{
  "num_hidden_layers": 11,
  "hidden_size": 320,
  "num_attention_heads": 5,
  "num_key_value_heads": 5,
  "head_dim": 64,
  "intermediate_size": 768,
  "vocab_size": 16384,
  "hidden_act": "swiglu",
  "norm": "rmsnorm",
  "norm_place": "pre",
  "norm_eps": 1e-06,
  "positions": "rope",
  "rope_theta": 10000.0,
  "rope_fraction": 1.0,
  "qk_norm": false,
  "attn_scale": 0.125,
  "bias": "none",
  "tie_word_embeddings": false,
  "parallel_block": false,
  "init": "normal",
  "init_std_qkv": 0.0215,
  "init_std_o": 0.0,
  "init_std_up": 0.0215,
  "init_std_down": 0.0,
  "optimizer": "muon_variant",
  "learning_rate": 0.00661,
  "beta1": 0.93,
  "weight_decay": 0.0,
  "lr_head": 0.0075,
  "max_grad_norm": 2.0,
  "warmup_steps": 200,
  "schedule": "wsd",
  "decay_fraction": 0.831,
  "decay_shape": "linear",
  "final_lr_fraction": 0.02,
  "batch_tokens": 65536,
  "max_seq_len": 512,
  "doc_mask": false,
  "train_tokens": 503400000,
  "max_steps": 7682,
  "dataset": "wikipedia_en"
}
Each number is 128 + 24 x the weight over its row's rms, rounded and kept within 0 to 255. Layers, rows and columns count from 0. Numbers have three digits each. The size before them is the row's rms in percent of the matrix's.

# layer 2 attention key, 320x320, rms 0.0981, rows 173-319, columns 80-159
083:161126113158106121115124159123138080111104092155089137110173095124139135099119136077136125107141178181092131084142143108125133105125113102099144194112123119156152142123149098103137129100099143135114148115117121135101108169130164105106084114
099:109158132091062131140134109123135085146136097101158080114108132156114098152125121152134137167146144131141134139104140087119168098145113189125154151135115139108108098129110084143115100140103083140061111129137122088119132134112144105117128135
097:165149166080169113120116174131151123103117162104122141118126096143128111109155116147133112147159130145089090094128128110143203116091158100129179089148128138142116147115132135138118098169087161154159130060174163151105114145107088127135117140
099:160104132127110123115143135115153099105137114116077112166166068152157117121107121135129134142120162140141129117094112135120132153189101103130127137133105115097158152115134097138152127158143156167112128140124125153125130130155138110134174144
100:125139111122170124133111159104122117146116132168104120117127136153187139102112125114135163105165119115116132104113079124130113111170095170085144166107148117080143172147145073111165129106129161155151089132144140156095107132145100117141133120
099:101129137107156131170135109132124114126109149120145131162135145145125099139101136114107123096119080095095108135129108098096079144107127139130136104131135145125094132195108144153118137115139097138114136139157089115139106166120127097072102131
100:161082128121133150144091110155111177181094144082162138129128118048119072115165163138138105121123107135136142169133125158155138113132126181114106123112110141121093116094107143076128132112148124143134092112118125145140141085132140141172157131
094:129148169133125110125127108093133155128146113153091103159141113138081096094096175110143133146154137091108132123134147115101140132140093114113153121134149131148123166138103121147177140128151121160134102150124123164101139108102106117122165118
095:128128092129120105093072119128141122098164118097079088137137119114093112138103134120105096120117134123052133091112116121138112119106123124138110123121121138140097128113101153135160123145116141115166089152173101135173099195102127108140078142
102:139154090150106101108131109131090092105139099151108112099063111128142171092119151127117098118180127127144132124101128127118144121143151120137121127127111145144115115148140163128157119123093186136147089183168131127162096159160135132114114106
096:108110108132120146124111075155101193130137093134174081143122122083116112091073118130136128153146130136123117102108156178119145078153169103086133130127138133149136127156122140112163182156128169126104152169177174131105097119107157138133123147
103:093135129136117107151106154104130093132083134098108150133133127091167155093088163119119129149084124136128100160142162158152128143127143144111114146104101156106132188113119160156188096137113159118098162123110166163129141106158137137144090128
096:120103151111076130177161086106147147139121136164121124130121110173155156125118131126120117121132146170139111113121113093121154179139174140098104102081103127154135166116115117133122168122116133105105163174115102161161178146138117137109137156
107:169097116145138118134136120151129157148131135124126112178147126153110120142094148109147154137115132092149119089103141148109165107140122089137128114092121178150140135116115111071113114125154124094143153135110144136124100112092137119109132061
105:122126124129134105144150181142104178103113143104089117135127134132111112137117125130116103148145133078126136163105130097111139148150135136038125123135105149120110126118151135088191148126160117168132104150136113089131112100158116154129128163
096:141122091143102152112150151161087137139144113091165135115089149111176139126127100141182162153127132144151105156135100112169114157091099159167129136152117117108118103106099104174100116118088132107088125092105151101089115103130084148117100163
102:127144154112153123106116137125160109139087130133098092128112148140116100092158155183102140151134113112124122119165125119176131145108098134114118109103129146149116088133130138143120145132132112102122149107094141144167098099132161102143138107
102:120126142103134144134110121146147112134119119133150177135131194138140106107163132116101094202146113166111132100112127112145168105078090103149152155111130144129108125096160136144140136139133203125128114142151088132099122129116145149187116109
093:125140129107111170092142092140108194161128120126116135123104127106151117149113108144146099109108112106139114138118095090107157174124098149123103121116111172108131162160134148096120140076112135096128144132110153160147094138166124154132166153
102:126123121110117180106128136153135201129141132167129145137155106171143164098113134144112121075091128071165145107173114124147149090117080130161163147104117126092167127181137124112147118139122113131128113151143094118082146099120142088093104108
106:093133092087090104120094084095123122130108129123150126158129098115115121146097120126092127136155135140156115124154151146111133092153121138137094098094140110160097167140105112177143135143158128125133138139170122106130147140147131083117136072
095:143142136156119126133132158140123065135083125160141117142158112087117140133127129115121121134104129134126176148149147120117111112109096139144097119094103132101114135128137105080155143175152150133146137153148154150158164136129095150127086119
105:170167118143103127153127127083114138092116131128128120114148120108151140141115083121143171118106105093105145158140135126136110141165104109143102122134131100077158121122118116108129114090125138125143168110100126130170110104120109127133137141
114:113113141108142134123121120126114145117157079110135122120113103082136085133157131089096140135164130128116163127131130132096145165122131155102107093113119150164165121113122107184094150110138083142155100139105123117164109139119125140112113157
113:152079168151140143120121124113137145107148116127163123106123152142052140157101120158160126097123164092165111174142084102121145110114112146132191176120126124112122120159126110158129120158097116107098139120157056118149144119108150107136148127
107:152087086125151148092135141113152091107116134141127168144134102139124109111133108159089078155096134133145080107175101120124119110083128089117135174133098154173153132118206116098101142164148082154138125140176132132087153137073122099105103116
106:144085114125154171163128114102155158128112169085122093157160128121173139142141141128111145156119092137099117128102144131145086132141178137119134159140103077151101134109105111116123103101154118099128114179138126105100097103135124134123111143
108:138172103117101159088110143154113150114131127115149116137116129155099162122138071106133112102131104156191137101118180110133109148141129093111148169120144158136097139152104108106135079158108078115120129107102136139095101174120109139080142142
110:181091127168102175111129128125115141183130135113083150124117127151159115139103133129123151133159138142080140136122125104143117136128131094107162156145102168124121124158155185138138128165103144115133150097100146132144176129107113136160147109
115:115123112141106064116130152164147167137178165153089137107123112120081114103154103153129114112101149122116058166146125135118115112146170152143154103103103129108159145110095137158073130165135140167101167148107091143149120152142152128133133152
111:083125114152176144163128127140117113121157096091177140119119101132116084146115124122109141097122130127109150132142169109088139138119147145143126132105150133103120131162122148132151122093084160104131118110143080150128118147091079116126145162
112:152108091167130089127151176160150091095148074120137143102132111146072060143108127145146124163136138140150155124164124098092148071079113129141124144083162090111127169153174131128150152129149098108100118157133141090101093152101099109117166137
108:106143115150090134127111112131183114102102116120117135129091082168113102138146150153105097112145145136090126093082130097132100156137121164158171122136155151111096100121119110103120124129167119133140143108153094129142101098093098119132144094
113:087099097111129126144125122117111117099122127156092157118127152122158097160171117129120111153097120154102167105111113193140130145145111120156122110170145116128111141107102122157126117101134150138097125157110145093144095145084142136130079166
113:155094150113137137194116091145111105100111142186131106162138111151141156105114142110148150136124083139183152150114182123118124134121146101189153149128120123149107153117133143128151142153165133087150144116117061136175155081134094123112095141
111:190102116154107145125152141124092130113092108106094071141074117164143078131144140103137128156128152143157127163077128088155139115122099136073180132129154148138112108099113137142143135162101137130092163159167154120136145110117136127154132156
121:126109155089109102136180124100145095153140151137161139121115111105110117137117132094118082125099085132123160125135139122113132100125129121136146124146152139135157140145118108140121158125131123130129113153092080111148132163124168136147106126
115:103109075159112173140130131115148146095058144125181136122155130143152112117138142139159109101133153129167173161118138131105119114104106149121091152093114161156138167148084141144129122126127111130118089148120134115155120094106122077140123125
116:126121149134105155150117178090116155144158059128163118120104147116113129127160157135121126133161137151134129161130174129124118155146145119110148115124099070159139145079156166094180176158100130119159110120138126134115092110105120100147144147
110:159169166134047073168145158142115121153092105137161123136155173134133114126118144132117127165097130137109119146079120114109144169121119131136141087130160102104105171159100109103117131159120081142114121127101104153107106136144094112103130108
114:120148133117159142130096144127109107115141138182170169147155104111086096153104123161156084166135154147117169103117128125125102087132172107132190131107197137128131119199105126122119079103115151160120161112144115125114119138107152105134129134
111:110138124109139162130114097095179129152104118127140152140139139133123086140146074112098140110144135142163131109123100146112148124122123147061163104115134163147133119127105134112091150130102135112148168149142139119164088185119139138151134194
110:130106153118128082107160104120130126128112142125103150167095107125106117112136129138126135083123144143113120130127134111103113127102118164128191156146137153107076092138116164170147146137138096143111139116151166144134109128134102114128134136
110:089129155149140151116089137141148117121112125131121165122137141140157157102155095088087108142100114127120069126123137107179163095090141105165076150115100162110111154141111130172111128088126110098139111156133149141109158148110116106159119143
118:132158083155161093150110116130099120125170073145144123201148121159135139121130158142156138116122106135165162173132139129107152080149131119127121112119120145139131087164119193119144135143150127071164128113130166102133105152128129082148163142
115:101141109118154137087121133124125136135169103145126155099106114152118108127117142141169142115135100181101113181130170110101185148139161141084162114124082122135109152159118122150151122111151082118145140136151128164137167133152177151102139090
115:160125155133150123129141167100138141125114144104183152102145142078127129139092109059115123132141140136156126128168160141158154135128143120115103123131143141073127103109149101138123152143100118091100135082179134172153154167086160174088143161
114:124096111151101136084138169109153104097116049114114140114117135099149108119172130141155134112124096133125091129132097105167141150144142114108133168128150165116083123183146168123093066108113122112138118105132087104160117128119070122100144111
113:122141151118159159117140151124184113143106114139207124095106133152109089134149142147146138132175122099087119112138137148107103130102123136092104091146113129152160135129155133174104133125130117139146142101156098157085133135116074162144121142
116:132103104140158099103130116140099145111121126098109114145124127141123165126151080058123125166142119127128090089119142128155131106153118129148118062119124134150192161170096133137130138123081121091150174167139085112149106130149122103119125156
112:149126166163153127111126115143130125153068118144131122120099139081121117105111150145101157131110149110117161104113090120137168173122153096122125077118161084126107116107152131125165131139186119115094124116135121094095095073140136139126102136
111:141122083124136125107093109124109122138129095095117123091113120107124135147116120166145136162168166104138119128155131136099107113151116161123129077155123162145140067124146120155133116102079117143165166089111121101125117138097093121105118101
099:110116101127136157101116128137142112158164105094129087145107157125111154080140127157125132123138127099123143135141121125153142164115114152094128176089108144161107147118112099097120160141064106130113125151140099142101154101151110115082184106
108:146127116150133138109118150159118095125125129098126139121142141139125132147148100112113125133117133090140124131095081144154103089142169127147150137097141103102087108127135112156126132168121131156104129134121093125112120131122178060141130122
105:129142120151109134108083126070139142129122146136155178133128112106145107147134129156210101107150129096125111122109092150129114147151132137131133087153123152149158121115151099134117173119148098144145153112136138137115109116137152137113124145
108:105079127113115133116112120074125124169110142142140143091116135095107159177135113115137098123091124122125136159155151097095150124101104127113109112065116131096105111148122081120125064110131143113133157128116143155150160151153122172123110128
106:130132114175101117152143179131153140089108126166129153141108167171111137079117130112138119077117116122114115093141101125126114149132134067137142157144093094136162118126150113129134156130156121093138129142100137196124104136131125110147138140
111:134100123127172070137131115102153112111150121128093106129153153103178127119128135122066107152105161118103086170118116156106127135113124164140131148133143128171100130153139129104095156145085124137093154104151130097092114118077131128130120101
114:136118128152132136131135125104105104126139144173130123117125140112117121146108118110143154107128109114133092170104139150135098137128078123137129138103108174152124136139170127188125108143133166104142138107120137178081099161151144120107146165
100:126135164140130128158103131154075182105094128149140133163131122101138114054109125109124097099085161112096112116160132106118161128176114147133123137151139140095119091142175129134162123135188117101118120152160118173109157130141082124128118125
106:130174148139109122116127114120117116146128153131111121112140142173105130136110098156100147114150135160096105129119132102105154142117108155137125071104107181119124098173115102150143112140112114136125069157128125094130099186115157119123148089
103:125135127145144122095144091100142157143173163097131124122088118097119114078109167152133133156159095069127102145102140144132139136140143125125109113148087150189120099146141073111092111138127125108131171130127167162106116140125121098155141159
117:093148107123137100143148102180148143110127126147124171148090159122106140164126127115085142115140108119162138129126124126116163122134109166124120093128135117124109160089142134154124143098120142130138146123155123185137164131118146134107100142
111:094157120139160171094134122113134126116125171134152159092108099102130126114131140139147160036127163095155123129116132112151124157127084097136166105112181162162131135129127132161140123129128128106147111126109113142131125091165090155115137132
116:145112104111081130154151137139127093127128131128140127109085084083157125166157187118181124109134112127073120086125151115081107116128126104120110092170136143124146106162142106094129089172155121168136127082156131150149152168113154171110133124
114:121154149121142161104113121122121130126113123156096144154140099142178167151130151102146141101112045122110139106101124106095095095143122115110169127178122148125112130089126138165099129112129173134165118122158136097117122138112114142160144142
112:147135150149088079097136112132136135153122106162128157163125139132163103170161139145119115132146079137126126111088117112166161126156131185138118168139120092110155162154104112122126143089145140121088135152154130103088119088123134099129112116
111:130138175147119131115147091149125166110123114147129139139158103160139131125125119113143085145085156135118120146131134129148131132111126124110090129116098134088101134145074129111103128124121108144066198102116085124117138142105089143121162101
106:117121101135123128118132108099115120128111112187108119101119143160091117130151099155120131102107090147161166153131141136130119086129157135130090066201167144100161155128113096153145130129143162118136128117069184111157116095087083146126108147
114:143078142102138130132117144123119098088107099127157124145114116097162165075141115153118124104100097097129137177107124186102105159142112105109108135126137110119098145146119095117081097111125111136131146110094112118099084142108177132131076127
115:146091135128122117137087097115136125141080119168119121078093137140113128122105123100166119075134137133091119109121091123104206120078109135128134129107141084136149101097135112080133099101144127121168150138135115159104109126142138107163155151
113:081139124134114133124081119110126117160134088134132141165116122127125121116104159126146096126107148120153128122136157149179169113164123118121098142099133157141114122118175090121118169117139130106108117172126085136122091097101137145147134156
108:105090153135122167137120143131101113103107104159145139155134135155169106123116139119149140165120122096108143132148123141138171081155097131144110115102103160115187110121098142126115128146141109121091170090141139127167134121146115136120083088
109:097141143087124175133140107154132133128106188132191086132128123071133144093125137107116088076134131145114151135144111070132154129118141092134120069100130141175137121110131136112112126126114119120105153142148112144101124148100093075097138158
111:127149102117092131116116099134098143127113163151127137102149142135166123146156197167143158059119119084088123140125079153178090100131112168145133138163123070109160099101061115143130127137107117126115115117102103139083099152125116138122136153
112:177132098154158106111094102151119150097147151144145137101145092106176079099127141158098135138168123145144118159123148072120112134173110096101125143100138115146138114114091182178116122118112113135136146142130118118139121131147091165134144129
112:123152148143110117131110116140109109136163114125132079149111148112146139086124130121109117167150107136097121141089150159092144144125149113122149122138124127094163133070083175111104121155110132153143143137145108115100150122116132153115111148
112:112131138150146110150113122151154106124134122158076150121097105135155120127125119129139116153138139141130127138105127132103106137168147131112122148153125100109143107093099112158120113134073117103122067160151125180147167146115175155144113155
113:097165148132097096158088159119176113156148138135173131161135149129122116131150134106109135095128120132129134101111140106115104105145167123142097154124126137142147121120156115124121124143108120157144109152131149156131154128152168163100130062
120:132102141158161111123074155171111140118147158112153119150148104143108116133134106140143109093111118117149142135153146106107178132116131099133150124135183114169130155136162131134111109118131137125106128105122150131135128135177136093100100122
114:114084125109130150126140125133115058104100156131123128140130114109103113090115140150119136140124174119135101127170149130115086172088140117161090148136163133125093178117121110124117094126145150127113099155132150150116121124146152158097142087
116:115136123118108143118183126082126137160138143128149159107107123132140150131115114121109129127142106177152144110120115154133126087102151105103137151138102136152133107143135097189156099127104118125043123127128192080156136110124103112115122077
118:115105116145093083116195133114116119103096115108159098128094128121089112114133128102111117150172162148161104156118103088061177151125129168113109124113133070102142114135120119112124109146124131080114144144152140122113100094157106145139095130
086:136115159185107155154138153157086155106146180103130140123122114104166179162110074143117129160110117090118077125117096149155127141128083106132096150119151128188114118133105163091104127142114141108102102110135148117153117092139184151114141142
097:102162141183122141110132103119136157121128125129133120136116136128150126126132123138100197126155121105132126148131144154085098138135127111120094132128156104141110132135115090105110126097132142183175108155134140116158117089120127166172100143
084:146097072150117139139082100116136188118119144138118193089169110140169155141139130136149113134142122138106141148110188116125162122111150121138133133102118089100144123165139143111120122139122128168127133120114174183126141109141114132129105140
093:132103076155138169127109126134076155072128138159110134106077133134115081122124126126111115118129123085088113132131147149140095134126056108099114135102136090113091103131118118139133110128162156136122155135119126124116134109141112124130129121
091:127144141135087103147099093156148116102112080140143112160145123118119096129109139116105151141165110128153120105158138107151123107122146131113110108144129159119137112106103162124145165086131124141123111162167105097117159121112135108169161121
090:127086110080100159156182090114161137090129107116130101102163118176127136145124124123119126121077122133114108123113185113198176107178109106126107139103134112119158122122137162125156112178097160107148162141133160113178132118149168103155148160
098:129132138144141101160129114138122170158153134151146139174128182137079152055104147129101152113139113105129095141141129137117171111104135115168117123160173112153108129126135146125130168163106146139133131090105176068137110119142135197111130138
096:119146183103118090113127123099158140102107098138128116141120140139105168108100072106132136150114110142153157130149120140159106118084134135111126135144104157093113114148116191159136146114144126141141140127123121104104150127125086124157087132
101:134123112130136134159142136161147103149108118140170169109196130143142077168117124129114100104148126090098113137129145131129112142136145135119137117083119141138112104143106113127100111097219132150153152124091114155112109135166138129110085122
100:154144149150105132132158145112149097137131131105128159104165131143149102116167150134136136156177162080114097107100153114144156160159128109090148134107128159130107132129135160107109161174151140106143126103150148108099082139118124145112095116
106:152132094158145139087146135127132120151154158119127186134125133166115140078137130119098113101116119143114122111119123157117139112120165117095131090115154120156124114115135168178098108119110081151108158140117111151115129121119086154128150127
102:130114123098132157101097119138139132101110116132113165139167141121108150098137117135157096117080143130137133138112138131174104113126122159178154117130150166108161134116126136111168125153148146143129087129159132113159099129124166135132148143
100:134136138149133107114139151145133124107151155107127099113123081130142087087147114168133155120153103142148149107114146112139114117122083141120127186167112095151157101100116100116132167113182113115159075141128134110198127135146133139173140122
103:129141151173125150198133134111122147094141109106123100113117112124154142144108155120124119102152124131128120134104109117119146125137130123147131173154111096156121165134085113108113169126125143120137150131147077079089147124104139114146132099
097:104108117117089124149150084140111122143127106106098162138141176100122107107111130106106130114163111084100117111173155153114158099102121113151139138122113123141129123120150142103110161118121152173150167139140183153116128136172117144140109091
110:100098108154166136099124148149137122130116166153141114160080115121174172114082107110177128163122115114122134099165125108109144144121170166134109125102101085146092114083145166163062132088108113131117120116173113130104152098128107153117108123
107:139117144120129140064157103137138161122123154166106113124144130128091139134160086132149063078107102138127156107109142147154148109156089155118120124127149119112159145139128142126131119124110110153102133107126120132139085147111099125193153130
105:159082094101125142133111134136111141087124118093096131079135133156114140117183115146111091127120136155126118093104121092187147113123116143146122137176138165149132122132107162105212156149130124143099195165133102121140131142150097115112138132
100:094168108116146126115127137118193108174128112145146146134168127145088092140136183124193122124121154120128112106117110125123158132104147159104128125118127128124149142134111185166138128117109093115092158134117119158138145136108093093098092171
105:133124127132117129132068138113123144131122127114126143115122155163166094130125156100126117097120114143137124129128122113134106115109149154092110077115111143112156157091142143160096176109107113115112124154097129112135103102147138071141137159
106:111166099130135131124179098125126136155142121117151122122110135111125135136130137148085176103161147124073138152126112101119093149140167133115099143129103052138061153142168160103134176131183149144112143144105113123193145133143104128143105150
102:139142135131127129156114109127120133127104150119082136156146119130096140140126161157168089165163116107162149177120149147178118099156136143174131109103170123091075157082143184125122110138081154104100142154118134125115119153096135122136151124
106:184155123107139114158172156127080115106094141120140124159111158105120123095148110144141136122176177133148152137119086158144134120129130120154167154129109125093111127136125129123134155151137114134122099118139092073146082126144115109140119104
105:143146147099121112145114116120118149115149174162155100144138091117146123145182124122139138129117159134160128164140131124142136114125120127160135129124138169121140128116161156078141118182095094123142142128112165150159108119101107111137143125
105:123120165118143138127143148168088146145138113110112114090148128128105123129127142120118104045108170183145149122132133165127140085169107160170132152164136144127125144142157131188123116142150106133152133128110166134119129131137131141118150145
107:115150158153145145129130117150142136152144099153125115107108119092107124164152128155116095151135137141103122108110113119127122130092122103119100170129164100117144141120127125151084084128149165103141104145101137157083134181098123143109130129
101:098171109152117142126115137103094148139132129120111146134078121087117132123118110108160138124131134121100135157102187144131145115115116143169124121173152115112124113145136110053157107148118141141100146068084128148149184148126138145144121134
104:131162121076111105118128165121141099112130139104132136105139118104177162165169112108117125091128168114107092083107111127086116146123132131105120115145128149078123140097144144136131066108118111100111097144130115133151151150146138123119096100
100:119092137146150124166165152134086142147121185119168091151135072113150105096109161123134095106167108149174083144119113117118141132152158145125142157126181144151137090074103116109113116162124097102153113147070151136137138141123127119113149090
100:211135156183100161165113134084157160182133113129149150106167154135128176111148126142129092130175131137162182134146139152109118116110130151112164142138089146119117073120129145136136104125136167125176142106122064175132140104142088145111143128
104:175100117151165147140128147114125134134125105102109119172102108118117104139134134116091122174113113109103170143112126111113096126164119148109183129146132129120102139114163123141158118132136119113126206125102130139118115135119195131114149108
105:117118123112142158106140146140116122148128086122081104163134129112141079110153174100108068137131111161124118168126117162113118133132143129092154124121122124105141083124142155106124140150114136150136100159132136134170144098120124110138109201
113:094169145130105092142112130134134111126121131140172135140113150078140106131132149136137133093139121128145145131117133142119138096108110128129131109119141129154153170129136129081078162122150146138112095140137135128116081135147107127187115137
083:144136083123100180080136094178078125144126124166090111135149108160143114153107127120111118097153134110132101120107136133147078145152115144136091093155141093128106133135095141124145087124145101127167153140158128080126084129120140122070154131
098:149128092127125112140131098155136156134129120109128098183129111130122116158155115113140130169092151119156093110147100120119128174099088161134152107148097106117122115107122129180154108111140125129132112123139100129153120132079126138128169138
095:106096137082099127145101112082140180056115120154133125097116112163124150103128142123100104154107126121122161093105134128125159110130149142100148121131160122157128093082127158120153140090139131130118138104152145108123142139154095125108140102
086:081153146133087106080124084156112147132113117122114120143156115143124088129108120121142110085141124144126131073152144116084143150128126132076148122105154143095130173110122134123052123132158108162130103129108133143101140114157129174093131158
092:101132140126176137138079148113179143145107115122124128162118154141127129065112124164149136097107136104106145133120106126116144088103133134125151140182131071131128114128128128103100126124124135150103116123133155152103112170190121115153115169
093:093136132155139092163133116108098102143107102142113130118132112099103114163161103130121154156082109094140101139101110124148105116140128093128101141147116115142121158135124074136145164088136118161079104097133104147191118146119130128096122140
097:106180113134094130125142130134133098114129157136136153147173167152109111136137179141121096123134049137150113128160096142148140071094100118108119042108119145137125138176122120160084112130084112098097105135118103147116123130135106103098124093
095:147139109139139132149120159175159131134127131142103128122087118096114160154106120118145111155135129131160093102145105138136144118120135163114146183119114072120134134119122131115173174121112140100119146108122090136139155117098119149101139078
097:097127131143149125129116125136108114130128127121141100135130125111130107073166141144129108115120149109142126114130157133123167157147110155149105148211111114099107092175108121117122132164134096141110105121128137148126180053089122172122165120
099:130171172123115127137146138109140173118122162137116136085122132122102112095102170150146118132116147146092155111077163121178127114190129112142126136169150148079102138144149107086147102174157097140119111161124118128136119153130115107116120102
094:137116131127117171087120081140144168141113137138139098098139112148098112134140153144140070133147135143135106118127155155116079120158155145120144102141098117034136130139130148167143119138150185114141112110101139105123106142137090136119095111
100:110147139122104127137123145131121121145131108134147126102115137144140142157128163123168136097118159088110180105104151140136120122128173161114088139131145152130110150088143137105105137136109128139183129143088159127178126133117123143131120183
110:159108111117151118128180132193153151183095105153114118131092136154106140111112134134116137134154107154139181094104146129126137112130144130115173142157100128140150145096151163098185094117140125106149104167152152121142115141132188100108142138
105:128123130109126153117149133105102117097129154118132143084111168138067160105119149149129126090128126116099136142140125117136144161167111123116134124155146124145116121120129132067095167104168136168112151180059139174127099089152109128137087117
100:171162161120174118094102138123162090143080124096140138140133087137132102137109101114159095121131118125100138092139142136115133140133140101144131158145099156145120145097132141166144134109102103113068150146127072121143123153122168073160123096
100:114118138129122133145118127132130145123143122143132093113092137128111131117136118118145122172139099120111095174140091116122108097149137117140133144115126133101165125140123105091135199112139113102145117173101102147123104111103122120127127112
100:116151144114082106170118115143111123139111095098104114124108151125178124121107166120150134151142100143133146072169135104127082113096123100104146134126123169110104143120124141146124104161101075126122129199155096153092111157132098125125160139
101:167089097107105094106092095158130153113143107130136077165101132099114125131159124125149123112110130149143142150138144106068153100068150100157096109139147154190097149145145160123130134155168150119114155132103112096135123095160141141171161119
104:138093135192116111139161116118144165133164110124121142125121109097117156106132101102129137142100093111164164105103107127151151097123135133102142155109068157132159167118136037153138112125150122166156125096155121154142148153142143137138145131
102:101174161164113128127099126115105067120124108136132116139150142133160143168089113118087109171107129108119150139136133099142144138156120147076113112125122144151155130159150125131141147135107123111096154159124132162105178088173151105119161160
110:095117137136102131118118120139129145055112152158115074146143103128126118117137101062112155115121138132136129150155114117093157167114129120141091099099127125105136154187124118155131117112155159119111110110094133111091126098166157162122137154
104:122129163106117105136121149127113085131155121118102077178151134143125151182097156138147096126121121107107106140123115132151135164160142121105093129123154122127097142147096162132162139110178128147093135122117117107124111135129123146134102135
106:125168157112137141174153104170161135155059177160217152094066111109145128108163148164106106114109137082143170099081134111134121168123150091147170161105137164144155094107142154086088104130133089133116132123150143117128151113120124123099143106
103:132136172148090161092132168131115135117129120155152163141138099129128133152087109133115101130125081165131135127143088128117096134118125128155093099074090118077131120112129137145137150162160114133147076117154098138098137119107129127145105150
105:150149125135114125133088114099177116146120112109131139146176151123121144141131108127144177158118148133125157098135152158123148145134142158138136200146145115135163131123135128157125105112047118135104158111120162148128179117130137122138109119
097:164139126119153118118111156134170161146134086079127148150103157127112090142117118125183136131109090113151122082105161111165089115178115141145116107137160140112144170101136119118150118128153131101159101130125162108142123075163104160115137148
099:161091139169151140161148105139104134076152141150124146124116124080123118099085156135140125104127145092130129151066098118118172111123167141119153154106127126103128110154181092143179107132113114159118118162164126141137118133164117125146128132
109:138124115115095168161130127137126163161112113174125135102116131066137121082128119113133134100123106142090157160158122113154144148127106118175119148109158145131118145097088091128118142159121130118148141158147099164120156158105095156147135133
101:117145115156115169132115101125118143088070178132183108115172129112079112150141149129193128152126118127104128136145120116145092138118112152165123121095145160105118098142101107121152044103117155160168112127148125119132073144125143137146114150
106:166108121148090129086134140165121120131130089164097120147165159125140141141090136157134145122108161122122136170120120101124183130102142121075127171116150149129123141119133155126116083101125154140167133123165125158080151127105108094140130092
105:153105153165128094101123169140081107140160128150150129148139123154120120171082100118125154151119117120113119152123094109110128108133094124130127177128127131166128100134109088104130156097171139153097129129142103091119124110100146166111109105